{
  "n_layer": 8,
  "n_head": 3,
  "n_kv_head": 1,
  "vocab_size": 4959,
  "norm_place": "pre",
  "positions": "learned",
  "qk_norm": true,
  "init_std_qkv": 0.0549,
  "beta2": 0.98,
  "weight_decay": 0.055,
  "warmup_steps": 33,
  "schedule": "wsd",
  "batch_tokens": 65536
}
Each number is 500 + 50 x the weight over its row's rms, rounded and kept within 0 to 999. Layers, rows and columns count from 0. Numbers have three digits each. The size before them is the row's rms in percent of the matrix's.

# layer 4 attention output (transposed), 192x192, rms 0.137, rows 46-63,110-127,173-191, columns 128-191
100:384512497567424448458566524478408490508576551519477578562518461505545470537495511449507517556530569498575390495404572523560493603552557508568457493530404507398557513540563505541494501509532465
095:483488513473485471565511463441536453551476609452525489472480491440558608537494484492471479587437446464432563470461508543424553494476550497521621478464419470475491598582487436492562450470450473
084:538446593494529522415509451550502423475480452449524552526527525414553483463493509451436401447492523479530470584432571548564478536532479537474491438426518559503515571521470545572540479537399516
093:476529476548411462577407590540480545436524444494513489394495519568543526517493487390480499546492506547532470383533579506484550561498472480526455426481460451503534465492519626516549522484533559
105:602586505529523575569537409473502488532407444414498523522525485553510436536414440501464496449499552478485445492537504535445507464522469543531582520509479544515462519437587524564462567488414449
099:479438451547591566391420452509486456488428511514574468435499500513456566451501516443492514474445487595575509489513505477463506575377530597524434508571434457584393470488543554500510354541529427
094:445463485582536562439504534522533443463512508532454515598592461574545573534501576474499473591493455463485506618579560425431543510576608553507454462529575590461477558421478508528593538508479432
098:507572520597572526552538436541526436436403437476502545540473550532450451476519502523527425476491496449509552465485399604493447515546465496493426546511547470544575562604552436454534472564523495
099:461517359557439551530541502594499520485458513497485478554557524464427435507568514517489439532592465470504465481524483437505499513524511433464478491428616450473426518482432452559517395527489493
096:554497588545526512488492449516533501480343364498494490542495495465483505495472482505516566437397503484491476610427452564443472419526512438491514613500541430583565511455550532442493558445539537
096:589564564482428490505487543485518536514513541542481470417447534511449494509417453517420439503443560421396462444543517486510395487524460604551460541372583536341460491552486639507473548422471539
105:511538506570597519457446491496323477529459429480467559499424475560536523499447426537548534444384468446606556547515483506511440552466584555514440459565448479564481502546557436549497410523531423
091:529500483394537451549482510445592503459604503468486572459466515490516475562458462483455543469545470441486504519491552577485523398593581545466565492502546581494494437539401470550524574476581462
098:524526513501571523633545470498547497507542525507464522497453591494493584487472535481458569496460409557408484564489500576472553538450595519557528547652431427567477563414526506541543434519535538
102:477520515525467518563465476507496489475487463519477438531493474617565534456540541534464614431576381509509472508551398423446459521501548493430511454551543505498497546513518553474549568566492392
099:453547495561525510556428586473545443502549482483450490481487527563566471499510501509509520550463486529492429518478479552574547561443565450523471448584416543470534484403512382505522531511547543
102:555509518528556489558455482513532606521521520470426496496456541532503534394557576581401495490484421558533505602634529496468501550520448512454486425532541435474544533514382433513529484437591515
103:507592453514512509529618457520466469460442455557443496521534552447488545513505468489459568530516575460469646527542474534559552462443452482438534467453456572508523547516486554421508372472488499
095:551518477545538497558467502382536508459485550443480499433518513407385507433549498536500417487505510569602482485630415431511542521556543522488508539504489441500499447570475641436564365502511544
103:472518463476440420583484541379381549536460437556477502444562411529558546457428422484525421530373468554518476512524491475548472494530553461543484459501470445586447449572499523434508483475500479
104:379460541477485529533489515469509456566548542355462526532386470586539533517474473493560538500467474469569487474519488504540478586394549519503504462542423471392439490404559507461525477544536466
097:507525523472476471520596499651525546560414562537462534530561502476487421472472548488527457546546564552461527492503550517418605387488426420477512438395509470566483512437461479456484410499513454
094:589546502490518432526515488429543573440474490596452426428581469484501505470560556506459528488568507592476588613526480556451561494533482453502476617459408466494552460504493468480562430506517554
102:504476476474479548558440470513525497507484462544426565554490525482455485408520560523458442453478464536507449511571506524523407489434424493451430412444482533513532481524496559459556532512511432
098:512519425557497474387518436408529478514493442453492468441543510461455519475467447557513472517469461491511515480489548383653523446513463422467533539447569449590493434559450576508501503575552491
097:579450453473433462481449538414508497473604522451430414507578524384621558518479495485462608544512505480528501535518624552580483443547516453518521488447523468515486449480410502474502567556472558
096:514593505486583384509556540469530551487504547526539439538543416504389543499509474562478425449515547498560572469549535505460461456402463536495495492410504541463568500483482587362434440464470513
097:517489462474557550543553578475418435529513581435524495490521514484529517547501494545518476453506564465477418452489573412504502591432566558577500536488348490414526542506493549467582460493524515
095:457486516476413540506472481528481520454531364565457496504470546502580503421564478458581551510516389470516458547542449474522544476428529486465528520536535455545586438461371487417505570531535611
097:568422509477439462498472573521382584504506532499538397493518510505491492574496568555543414554490563510489592511482527484466520477514518476430517539454483487448441462498473525430570496443491494
094:397497479484540467528489537514415546517429422506510466499538396517502423571551449509419459469472547535506499480466520398484506505493477477508432561539552542520442424454556445542473466479544526
090:483477473423482410439529530504511423492602445484527528545610471472562519535549416492443527520521536539593576469516403550519645505463519414434469480498554501547485431511463542473433450487445631
101:452469490521476550392559483447591534521600496506440588519458429474460456514445471443504571586491544521522497533488487590461539465515520582571428530486539487457473528495484457510522432553460422
086:514534499450498545508509458425583620477465445515461573480449461511420438451478420420373512481493491480528555472491441505468551510538462564510467539595569422578499457512505400412531500458560509
102:457441410546367530459459601511449516518374511480486518448473468494499506602578402453527450521561475456529409492563502458519520571454510534509565549486480580478482464472519391587466616537444514
096:478471582477460427523497490445613442387488564520497544452532551565503490522491524447521499514457544470452448513535507506460552482559553477605501472433447515508464510541488570503423523400381421
104:536484482514459450547451486559573435509574475537526524479528499596547515461595511415483495538567504533394497534567490586391485536611500477512561451532462537488409497466526512536527509533595422
121:506555514483519501585530450495664550531516438384499383475465437463451492560479500404545448547511496471469467515453516542499546437573435473500506450446512473524462556552519499556455546544531469
096:468540583529489575464540464639470549548519518545453479587462532514503469555593413527552420411540510414480525471493462451508417457563445586484511473457456497512540587446406430496368458551486525
108:532484404398644434470524576492386637481485515531463537523561538498503524439624509594527555373474467563508527470556499474412608485516548481525460556411454466503522405525464551489531599440487582
097:515508503550466562550507519491520431487486442531527519515435589532478474580459445568423471442431489430480530538594586424606499526441489495551492553601523509554426498554386531421435433547399529
103:422503582518548504490480552639462460508573498501411539495534417399478523560559532447544504498465483402529533580438559475457469535534596429537435529524501519486474486478506439571544396497534495
107:480550528521461426371589508545463437526575474334556495569494568481513471556498518568464443646514512488502522462471518453472435569552494521467503509465562438549554516448480495496489490406456468
108:488488466587559479570451567534522465493461501479551466457505564453464461491570508506496545400461486483507456492387485508540495426471506546460529588485564509431526417407535527470492528528448506
102:446533540448460512483544533513531599459418434474499578447466460563552518491528497568533498500486479466455487510627515439478416572424455459452497384452438589455487505392448473585400519399472562
107:468443495515463466591472498516445431509497593561448550529379564506682526468568553449481603562434491548555557457507468475524564440526584549551534505554514493475456440533457380455551530514463417
109:468493458500462567476452504452480455525500589549483451503509495538492526481486593449473479586600542523476440404548466570453484516491535528556554403605504536488442568606527596554419466578456489
104:442475446539549484531398422423489452493522344443388503596539489504457508441652597502484559486516539485557488524482464454494615524567496539502528586559512483578529479549591508490557512558418486
091:574519469537528493415594514506503550458474571522517523475503508470416507492531416519497489512590493473589409531433568450546454515485535499519501585492481422409458503566542486592423530553487424
111:462467455387514483419446459562508513515623486543553498508497564538541525419597510528539496476462501480418509499508591557458486476487393499468530435458528471554488574578490539514579550563470540
103:475506539487494545436482563475441466531482423536497488503550433544343521523439534459559541430497492529504513503480505514468536456468395500492459466562545460465518492414569616519544561564512461
108:472520474507521524564554556628334433561440527493561458521505500441601540432445564516493438444455453493461497493461563497512460449571505399513549483585520544552474477479537446498507450480488604
104:579536490436586511457452429552467425461608591663501461506477557421493510536521493563590491461479468492521607345585523504579493493475535522520488536461555525461564431587483466473510455565550417
101:563443466425511617422603490429505492483468540507560444467453502391577515608405452417551405509461543416529421506401459392604458471497471505492531514430575486486513496491505474561532400468496489
093:565386503439479575562494480589417436525507628527499494543450435509438483577472401522487485428439546466468456453491530503539538460474511533464504468399505458421578564409478535460416505530485471
# layer 4 attention value, 64x192, rms 0.135, rows 46-63, columns 128-191
111:538428528506494473372513483534484494466439514578536484527533574465527572421499515518515498485477516402448471461481565429468568473480508501487469482459553542414458465444575452562498497562480472
105:450494514450523533495573545509540498454559458507465577474433547499523496444562406388409484503527566532644471485441529530561514451512505401484519508532569478460477454434577473454548540487505597
102:492548483582438550483445429515492602516470514533390518413440426458491563494501475534574525467467469492521521561449416516614503420496395456490447507465486542480371593512486539523506465478573543
103:478387654431480547488543469447448459495588542468521553523487428462460583499537513530489501557458465510546482491426426500510456499493608587427511521449518494449496544516491538486367538442495545
099:598573466447455498479598516459531513475557549527474491443505498410486513433494506498475429412497400508464493452581512526523451442453556441457544418421468467438434431592512497525519477478585485
099:475425518507398508492473555504555559460427485494580563538459512538447395597525530544548421456542500493387513551432367466516553443522406607482474488535464423398506531543506484462529489456419604
098:489522491527472464579513537490584565537447535528439563500458587533506514512436412441543431529552538574470403404521454491527366435465540502565543448509493380479501480594512506478512580440481435
087:460495449468638628562447425484395436493453470472418493531577543394413485490479460528479439359511462525534379468550465500459565481522471484388469435521557468366502421470530484472607555580512558
100:602554449584428519542458496477515460494551556534473528484488503467489506565354439498523423511502479507458451536508530563499512547514497435487498430437497595523498522543481479444524524539515481
105:546468526507483462441534538455495551507515512506539573522524569624519594602522496546417507469539493491526564445436513506540477493528499473402596491516542541481472471505498486478589420542478414
094:522425455457522507450544509550565603460606431395477503444472485517434527500489457465489480532524489575511538446479517533447454488496487468426531453591403480547501528559566479577576515554513388
100:486454518559472535493548407556441451528466472531491573398534446509385487498591484472557521470544489495464467473451473524530513531476479575535469395485465547549582492530586516438556654456574486
103:514586531607389486505558557475494491545556561470491460478512464442505609482502542516457461456547466526538544536527483499483494550517444483508542566529473479516392517487621466408478455475489531
097:532520467577468505490484531419496559438406529549521463501515440380543527515506522586524365480535471470420498503525517480566480444517538515567528440491567548515572533588455536531471484423421392
092:570459519498514570538610551478513484571455535537524582515543524501538505593465501485491442517414515521450472517564443565396512461500543451542498516485543487425484617525466516510511554480390476
109:440397540536430505471468532465488496621582597423488493468514477521474494588513490457562464476500436436567496562529494513569483525545524552456589529522557535534503535465467513387462508520486492
098:519527573480446469458453532515462419489482542498380446537544519463592430525559518477552519484517482559467512417476556543428492445451546521550479499497484390467452463525550484491490559532401570
099:446451515449520598476432459490597606530510547458418537510583453487526557466460542471537529536493385548465499556512550493626459471456492449525514544468507476568582427563635393513496524526566534
# layer 4 MLP gate, 512x192, rms 0.148, rows 0-46, columns 128-191
096:443501503487547553574469481487437508571558577580542475428532520461554504469569557555531382424534590452504444440466520508515655458548493478456439499413430520444430480522511509583423497498520492
104:553469358508561508452590519563485407524493461501557555519465501503539549514388461504524491395458531436503460593550601500452612514476569503484511439518459430514489481573544464534450575502542561
102:494500428491504492494582448514496555523543471465496524429529499488434477449586503433581558587471506475442502412521450586516411540570549498564397518558571431481550533556466497438595571489562473
104:432506492469391563514453506514496521443568481438473442496572525592432507520515445486467549585413540558493478499414451501448508579556474499565503467398623481497522393515506552478474609490524480
101:513559485466543468543511464533535526507488540458467519560548545562497407477396475508496529484461575553458576633540545409530477451326443573520499487493508527564444499513460571525407544504489517
106:461532441514564461539428457483563557443547477471527411486488496508499531477419465412471515382496444539483453542396510552398529500502494575489490545372473483594455514539544620445572559576519517
105:494471437582400477578557479545462486417519446444514427487434466452517431471491470546525535462524514471473525498450477513516492461506563454434503531480599491441492538500495490562504441474407574
099:532548390484487505491475540557472474490508468505481470540450512526546551468440460469452484552534486530457388519447577543514387456450522498549529582478456463507551441482471458520553499464499525
100:562497553555506484460502539342472519547474545557564489642405544421448439448494472443502555515421465424484481644428479548499464538548484546464432522469541490508397503544423560591535550466558489
102:428533566458504532474444546523489601397494463481484535443417528487515476500504552450495616474489511521581505449501493540490419513496629456476531542379463356570489439414489555457484500456462393
102:455488544465553426421544427525524461503447377507552498473459434497403471489509570415361458405528494484539519485477477482505471454452517577508455516465534543454515564482549566517571532569513480
099:521459415458617484579453533527495505532572533612504498387514439566479539587486446479469483441533607506532436486515600528491490479490471599526448460500516457542591577547549584470536572544507436
104:469488458531479440453547487478502540565502507551502416421512457462519352586529486470591528457537556496499493547482540540521525372508436498491500378469486474482428446433589512591535538443530579
105:632461479537547401536477454533491593547543383573528566519551511511522513436474484522606474430503537510442506415471482538541518524519524525543634432526592584534544489469520484467494464462564581
102:428476416536512482413455510535463473523537427540599418624370482502532467486439534427552403521612479554515510520380552594526526603507538503468482508425430505495533469489524457480498538508467487
097:460498452462481506476634454478545470529523471494480547585506419494467509601527476575562535475395523499465531478473458435502473479444505568516528549520513458528419528453472519486586458437456448
101:492558503564440473444591535497470444448494550448456508543536461521504602513577479502466481530477496561507521423472488524494489451572481479505529592510536452570491516569544613476438486665513506
098:447425493547547591520585512502555507460412482507421516561498456486531582454501534573444486587513516551454536400511557446494554430502552536455588593519498557559404527515563563553425413611543494
085:545437497436537348555501515579553534499392606438544468515478475512490412460462485550486518511519552559457481550538455562595611601488500500524493540520499501605488455575440429546413457570435494
106:554491493452441444419539523502470470530526476488491496490558629427511538501490492458422539493552599484504492568441440478579490449440485501525576570486564446513502515510450584443607442537524442
079:486481516485453497472547459589517550476497505505491479397568489544459503472482555565534528489521461524547463492508569566490566407520595452416425490461427491518573529415440619473472407455558469
087:495499551559502497443433454507563558473509545484533582521523440446450472512407476513539475546488433515468527533490532516557497540456435580487551520435520438576474482562455470414529560400411490
093:553469451512525512402518497501422555487536456554415488433535431466507471439526527485442477481536555502469476409554476574564573484543470448587418536543550514529463473493447534543489506522434490
097:473441584522591523509555506549427530506480467458521533548523477535471522423571429555429482464447463522480580504512485537479491455461544479505535548470497560444474521477437502517479428567626481
102:503464543485515471438527540515498479531514513469522470515428397506460446491480593538530461470462509493587517506543498546529476538543416541594444585505497520561445395479490587588436512552554571
100:546429413482579505491560463510556475526545495606448495523491473579467527535463469444365484463413524498545501424479524477430420527461440512471437479495494449474333379585518494497500491521538591
106:564512458541495482431535553553471404484507520482469450465474553454453471512440459513541472519571490454374586556519501521521552580499571495488438601521614468506426445546505495563641547517498581
091:556496510589532493514568557628487537547613518553491507529558549535553552570471528596555508525452509545531461469495488521530483421503571477448463380487558505544500536420390578509485577505543489
094:514538580547460521553484555432510515521537544491459568563461490469496539550498491523443555504514501524512662561577507519572445414497462491487596471462571461425527465545540504516425460484550498
115:460489428498536561529508500539460493510494595500443485488498508411484504537636495533441471580563551515513477438528566468513530562567530485546479504458512500540484523539529472520499403561525499
098:557531451477487521556527478503451522549486542558552524570462408571486481535584500546503465508417521516531535484510456473398457420499519538473540455572443532482494465497475537489543463495499595
101:578451537482497596480464467587437572425436475584536590465497528538453561524464504567504475526545455508447509502516562441522544492542530444465511461564536471594459507482573500538532494502597383
099:526477512486438443600585430496463512486556449515485544519532514570474616510549544622393415452492531493537455462594500505479492485503497472510511555367422513546479471487467450536437505558485471
101:480511430520456516528501494544551476459436583483476427462536417424598473568564463470526574456482562388506531518539499468455506561468416559462557562549462495534452517405463522514447464555493558
089:425340487494587434486507428463422413560432497436522499509518488492554508586415545428417543534514554448433430398512502507500659417459522473451530497566481414489419470356551493490501526491540492
107:449500484455484522498546488527555544525595438545462503472450514516576494477483456482469546498465368439440521441501450490486456458522465457529512496589458429467494513533495534478683456563536514
097:478494516553506463463550460469503466495448534616534524517380457519475468509512462525434564441442481578470519531524468509523540531455487488530468540481531482541522518457528530546558467499565526
102:445577472442477568526448529475479500510474502442525489516433523548434439549483539518501429506443518487496530447507431583545549455422486512565443562507509434535490459488513509537467570512534525
103:554412417546537531465504452601555467622438556540583513554480492456495514535479490473485451470438540531457422553491363486507590394509471424587497538485437605503473562565548425645519526549487539
090:533408483551511484459504523446554519439511531453475521406495505487485435476480538411546484471539531438483403521448554522448521506494443484508531540460485526487525542518548580566553515450489501
097:505481443509451529480495500404505488512528459441592439367460495525577467508469468482551485499519468430412465560537504583468526537515571592383493500407509518498488484411624509537533566504433403
090:603483530484487482520539510585440507459479495406601568462454503529447553560526469485484559501580528561594526514525395459476480489464540387524512446529489491488546518511515593470576571470461442
086:419456466503443499480576420504486483554547509525441565549480442426458569493485472555507420513514444528467474518537432512515525521425445461508618554479415544538489378512467495549523523426627586
103:502556457508520541505527504575440501571519561506429532505580612523468494518474491563556492513435457481618445515511466533477432419468425425531491422560527499544375424560512439496457500476505490
113:491601512522474505534507464550493485516548454453441531442570461529546418461527440531442614489563534578608516446490363532521475461560559498531517471489577482392399432457560548495448450519528558
099:503426492571528408515549427497555383459574545440498517480436514453497501529584490437554514517477542559591546522558515531422544531578523503465449424524426483548549517457636546502501424512456393
100:553504447417512478482527446554460504435510537590451457461406528569455475495452479547456540518607531514445490432498436482487496422546537464467463448461462466527515533448557562489449524546438466
# layer 4 MLP up, 512x192, rms 0.143, rows 0-46, columns 128-191
099:420413458517486463444613530498567434507491530443537511504469591535486495508488595516419500461470491537438516629498531491475510498421498543410490409427576496584466530466463519503564517541498513
104:488568511461568436514418455520578491526512461401534450582503495448583456526412535461566498394534470475537542530551520547573540546471509485535415426456521447577487483422470430538482465519466435
104:484549387544439568561550384480349587409586463482431453539505553474551543528388510468479499433486512520481496464470559408466434482392499584520421389478480549571494504478565506482493465508570561
094:432508501435547597478561465487434487496443453501586516487548508472572453535536495400445484459514497542533565495581482385535591489417422435543462452451451461532511513572495583554476502605501459
096:470507514501505612361498493503483569554527517444456420478473510530454612517431581462497553577500442480497530489516450581519566481519513466478449446477539477441516495463530499463405495485473499
099:433504602544499500567449610492505531502426627525504561577446465483443488605487459507528426497477542483513462519468418495500547446477506538479505499540580497535454510489468473506521435466574562
105:471556413418477520447520502487576496458552452513420446449483484466476572613460541472423421572510562457410436478515490478494503443522434416597488521452466476527520540522513490486520442550567538
091:545522513518549488510429567503484490584431531451415454500535534389595514541573474502506523455505481452407478647510550522541484584476539449534548435530486519439490429546481522495512478500494480
105:536536512525514466460554568457594492448525491484427482436532457439523499530435479481441443476454624507478378546516481457548492578476391401518542513544449471485443495416492462453533480502546494
105:426492420467416534512537449521493421500519493539533493406457552435512520558549488591462536564511353474450447619517485422405565515542567449460581523551530464450440483523535572461543584433379529
102:514509564452539412543473457483439449469418465427543465456491513397455459475498510544574498470508497540568472387582528537601530464483437450499532429542479595524536511454535472544567530468428469
102:462430414513442537474548579547549496500538491503527519422444526452598503547482501366489428487497491514516467442575510469577362545437538558513490449583541488436568538464510535541387526512545515
101:499427495509521460440483587490547473552469561441480559512512506485534516467512505443539579584483499552461552517554454511425511552443579540524524510460488480544524514467411499475538449594410496
102:511555521548557610520416526569515549574560650513494471499565527522525474563395525459560517478420480593605468544493552590431509507440590486418507499491500477568475492525547500532441590445503430
093:559506524498531415430465464525477450427533502516532473494559383467422420519526532527578402546448462545456623478529491518592472483443448495459486501529528564426515507447454508564524459354466512
101:375386537519504542581519473498511515471474554467352477462502576381452564441406485556539538581498559459524411537553568484534564483573487448556522596483549529466410442466536524489518509492461446
107:528525494457538501453410455461448520618514571538442551429480574629485472477490526487457470498471561496450553604483535506588596572401527533466441428554405565554461519472578476499481556411490505
100:509568406524470541454545505509493453524511525433519521516507437384512521581481445446548498459471501499503392460522519539544434493490574498531584610551535532448481526507488510488528499524510552
094:511495408492471459515454496583520525420381524445445519449421565471505514534489512519461575524484456511506566525437488618569606579467538486483512464433498488595522495542523500535374487474534530
092:541566526536599521440363570487450450509481518606520502484529528485480491543473530466421539499517476399441528455520506475560564483517580492520448555529545421512503576532555497515440429479555517
091:485537510542402487412443544428433473504507512441477522574432558466493461493488416493478494517494502525494495571402420481565524510402458532548518510555593511439483513435546465590413556527543556
089:507557482452488573502453506551436533484529482517468502534483479398440584496451506478464535593518522561628528627490532462493468519532537492541478481600495498534500466543522573509506485600448461
098:397422481496513489532522489502403483515580436548468569515557538450488512492533517504400462444510511486515552575476514535483452507510510587556494504486475557408509499548511539457524520524521519
089:465427532602563558447490544568411513482506542532530504434552441521465506499520537461481436491452464557473480439569524526511474586387533479490585501487546500403459578418457530466481525493466537
101:470501505521502453505460562471554586494542488539525445613505495654500404461546486513569459448553533565545536482546429488534497439470527497557463516550457512473562401592570536445479473584502514
106:478469516443504545563533465521486538580474434524535453490569475543473522530509519569434523438538552492524568430520481457476558465416499497560468494515547478602533581499478494547395507463577512
096:477456551441559503455458525525474482531504481445499460504489433540480567536542540432517592414485513553606563475654492521490469485568544507459501492524444554427571480494460530496506529499477455
093:517460453596606515639527441531472463526440535458621488530526548530494496459545505458551522509446456482515545529504498451531498541516553496533384474465542494517482502507444636504485493488499534
112:523506476600515489531517478580534463517505497445476544566376470450569453487440505459585550457545474538455616532581474526487576488589508568518478497482499400449537458442463529501465469567516415
103:507423479447410525561451478511485495456429504450440475457439516538539409411501529511487479455514481535399462577437532583438494504468515469507497510569441510522527458450554559520565506526513484
098:480468480573506509482580465505476427443515478504442538562546471468474514432534512483511559541518522494461482512516490569501458476489579508417542526460581567520571512592518499554527549493502508
105:455495470498427504420517585401496504494588527558461465590577516436521458512533502433457520470609473453535560648510470542465530478533418560532527474560526461479565510541528525519500488455544494
091:483614448475475463506488543611566539502450548608466516508500557527421542469473504493419461515543539485495541499512509473433578640469496401483510461489480480535466481419521542588468476487512560
100:532564481452555466534481471384415536457484561513508494610460522451569459436402524518496530515544449535509448557495571530504439545560611559520495549578553499527481463462486510582361533541452514
092:492481540514538541548531491492439489463474363457480614456518537493491470503463471474450453355565479422492530492530529570466438575484482422416425533543571473515461524536488543481473521611507525
106:546524475514519444583496510611497483448521493565485491411484454545501458457464557640502493463538573462494544599512529513492424484478454555512440511485524411368424466508529566656454450524509505
090:541498483580524550464417421524366559483459533489487516537448439607488476461491475517490426460497557469491513511475497575502475448455383410569452463495474458549512433450502495492522532476418497
107:589532535425459501455441441512428385481533519395495409603406452536479446530430487504387514540574494477494463550439412569420439461442465521466523513599542481466526477574514513484529445495455478
099:545502513542501464492505542395586610538551519521484492414588367498461476478564555561539487524493538459469502485498554581456414527567470531535494459508488475550490479457508491487562456476590520
097:485394443530495424637514534594503437544479520511475490488489496455506559562465485507497524436561646432432482500544505528523427442495560474515537475528564511446422465524469493414500510583500473
095:528574423437500464581513496470486508562515416491512505427512447444500503511468455480541435557419396462514541476488562556489489506465582421456574473548567480423546524515424429577517503495613556
099:563390497571403524461548487567484494504458529528401570560481409532472546546494499523433549460468428517548474509456537516451479561500511464493488410514479542538557507506595538478548500489544478
096:509561506468489477474418510541495487502506549428415479548558535484525399532540450519456454467489444499465542469565438506394500492510469453423500486503432583514430565350501436485373537448429508
101:422494509493476573542540489487516347503526498498512453578448559538506464527499381516580501575545504458487553521526439497504582521515544473488568535427478556566517531498499512484484501585471496
103:444395550530609560543556490533488507570490521426441457483511555564458514517414439545488578466429527445590469460470580494426614436634541486451534489499449470441463494478541528549497572479520559
104:483535523579567525550459469497506599521443540472540476498487549476483476504499521572584479621482507442503494591549561528447532556471475439432573542513475562441465543543536525477537530494558561
097:485530496538484456398545561508428513557461471582490369453432512512381436413494522449530421500557533501407515439505550477555450515562530411544393463512518538520445530529470492455543538457490447
# layer 4 MLP down (transposed), 512x192, rms 0.139, rows 0-46, columns 128-191
104:489456500515434492583399478499553458492529494490504499559540464567479544580536513529446623458483515506542406526436438456557495481447492479489535430497494498478544415403441568380522548536489520
105:386477449407527460518499445456494426552439436544547390534501462498509573490451512542478480518477475518480561506605470490443469507426532515523506450510506500529470522467523525490535468489475453
105:486532531475505521574380427608543521583516482485500535463507454532467527446421522554461528445559425554542485519437493580471394491496432496425461496450539456510567532490457467440483551511497501
098:458498474535453517513461596517503381454548480492491546482596515562556576520449553527522486486502464545551484454456439493477462585479468456487506557546507389488531424433520447548535464521496491
100:593494444483503556401443549422520371496445439416520453532448455423544566507456574466501535544559563518594517433444548498477476522477487492602483481539521517435441491527472483580441482477569509
101:533470461535505495651571490471615600478546459530447468507473474456498450423521528477533450536499505528496476506562485591535494450508461567507542423482510529516505580472514515482549532477518505
096:492465480466496493554563481495566474572558534495549439462523462502515550489583514571553535473466517414442508516460491478494480403547477423517478522545428536522516482432430615533432424597489472
093:569512472506542419425436477538355544537529449498525524578500468472545506552540409521418614535581472505465430537605597509417441521442483544517443552547455489445468577570473446554402473504511409
109:599495475591558574586552510423450549486586542432445506538480572530392421584425454440551520559527393536493504465411519589498524535476494488501517415448579470497487539470451370443434489529526492
104:404489582451506461540529531459421485449532571519546454473492462437528508554518562486487542545438530482567541564561448486423367497506588458508527448384466510515364503443493546471538470555495472
101:610493524575427506461438482526596520420404492500542535538524424518487615531450562474414438487539544459605527529449455438467592541492526547502463533457572580509509423517508534605495496484504542
099:520530463544428402441369468491414496401563505577484538468444493507586488547501507567522553570444508446509458474496458459498545592480546558520480552487444499449445517471550509494446537552517593
106:465436445545501462543461531533433446498549487594562457561470501448490503549516523406480612482453530465428465485514522527493447467444478584464509520546517452551438519555566457481481525549507466
101:531497435451505569549501519478405628483489512617640543493527536562418493419496515501493524531602584524423539525431501466554445442509475528492456545529474525465526458549471465495537431546433563
100:532512614575468469488598453539517560452462490547520481482451485508503523480493495463541413402509500592479532434515519456458442505541523414454509422575528558543573518500498572572470476521502447
101:457498452393484545535475467441475524384394390576463478505481499463509521456438469518572427512559538432499507439577536546553515526494447602487492440466492496486531515482521514522462448448487388
093:482466469545535539441619396453568517484447471525527451442479610618476518430434411467487513566509521506500490480450496555512493508532445477545528568442499528542440479464498407480487499530511481
099:476491426562526449504412542539435468445592511449524558550441465575506496491584569487539444535493444563541528591420492459412596527517588435562511489582459467522440561461491536486521476475454505
087:516429494513571407521480489532483560504505562482453462543531507446520580466378533425511509536583575523575492535508550520441543487526482515511575489533433464507459478514491527557544541425499427
104:519530535484440564448543502503472488454498519557399537457497457446488469466442432458478396559522467499526471558553504523515510497506416512423475552522504525406422518587471520386468515519573463
095:524474549490453558479483538462521469547382428572446465484516538497552524565476533584506413449480362569449465517467452579494542501507487478519486535414448498547478455532465432512494485619511505
094:552570536515541364532498413486576491479544535464562484437542498542483524484454423481486491512479465466433581445469548544502524553479450495421428593484495503440491546504553458540461475464575526
101:458545559554516471500481510558500476458548521538500461534478439474551557568590554456529518564495594438464564602437506535517519583511428367528547447549556488538442500485511477587588552406465451
094:426522467485492479535563510468462477566473461527426500507511470491458549485531490552532575539536509483470529411529502461440477528476552621521565430517514508551471466498500644486456615503511478
102:535431427484465552542518553528509574447518450492520536505508502510450556519445468509531434564548530417559539426498509500505496585558508494544565597539553465461466491539499555578433511490442503
101:476520468541506518563540513507608540512547435495398494420555544535419536476511559521569457487525599484420471514558441542606525445506497499458496476471491494455499507519595525470570467497536451
101:562383522471422445452504523495530445539401531527568447439485515535521519494450501499475455358496448538539429495501468505457588452510391552562459540496507599546455562532512501549549491509536461
095:520561602491521453498365505398523424505449526519584504444421434444523513461400573497461393544508491485419470494522467453428489542470493534489523536520481509496509493480526491597585550583493543
104:576510494502563514467558604382568520554555509479480457575470546629437554523453617512494447407531537518519597579462457493429476477553483526523480469493438416578517474477462526524468533477500565
106:520603455546468415503558466413598406532521473549507419397534449494492480470549435530414431461546477529404593479419550443399484540424378514528459573517551476502479536471477479593444539488541553
102:491485519559490411403549549475556421434527521445470531443555449459447425502507421475633499482560445541493557453502405529527427560469590492550529548473523430472561457514425402523560492475482493
105:482477470611437432458570475507457433488400544484378483507472423477531477539523505496493456505495574480525489495493431500513526497476541458485545426507544531465484498496474496536554528499476513
103:528454555481468470456470449461488484498480550518549439667545508429556580437546512576541482454525566498453448532524468545406581448449418535491511555522572479513495525491506521475472477495468486
101:489482471597460549538481482544493505523458498519430493450534463440457568479549421455421494394573520517458585536520440515524473400516515497463523429570488459489496428518527521564529451457473506
097:571535527535511480519424498498448464495482472439520512486505455516476508443512445527425502437432479564472509501457401524450559544549547508437539530563577501503547457511501488426440464566489481
106:514456500525433468500596474505416561507578491430506514521530558554516570566491562449500578512527464477503547529496445422489425426526486597472491432497465481501475447452489559349434527470563521
101:432477549462492517531471526527496586544546621509529543459541557439498513463555539417449381449435574486479524466580462438370560490413524446471461525476478501512525470585497489509568498483468517
106:522423567458577518433500472512495583495520378479466463426437452474488430441413439415412583452391561589461434571436550432488584521463440470456531444537452512531505462374508512438477451414472479
108:474578534523523487418594486400424548444488444486484504520557430514375506511406548483525412488398507523469560489502452525432443531552516485427543549482508588581460483373493484506482475498540491
100:578507575460460549498487450414590541550539588427555589500424509507458464528462536450457446572511442508414409568464501441472587523439426451527563523497471457452563499551536474458485473494512460
094:537492573532526558486521534547502411538531461506535501412567543425584459474507528480502438470520455514445523533473535431410446529485441491489517513553472584472510470489497494530411593477459432
093:504548489492551473547525445510428567561564504540459508540516489497499500459449502591388534515501465498487470489476583523468512562577395482496485525431492468485375501604469572496433502481534492
083:589471464508500573526617456530475520404536572446493509602461490350504610478540514523496494515538546470452483496591509456486514470555489501521583471483517353467518518580508529487472517484521485
104:532513491520478523518455535470445488554493498577498463570456445490513555399606554483456533603504520585460444420516629510532575537497537458572437511534556537507481519485538452493541530525501512
106:474544485476460568508588412456435514532555439464556513492490488421625560480655430636478400493586498570471495490542462451523510437470509478558431498499486509432387485431523504538550483518525510
106:534476513579489499519626575463489511589562502522421536507543506491395494483472515498538441497489499491510557432608564368512474485495479543597503502534448556537540423418483459551535444498573570
101:568464540530447483500501573539607472563503430412560629467533500462513472548464502498519506579435486514565498557569522618459523536472501501528641538518485467442468430520444454438442426432550509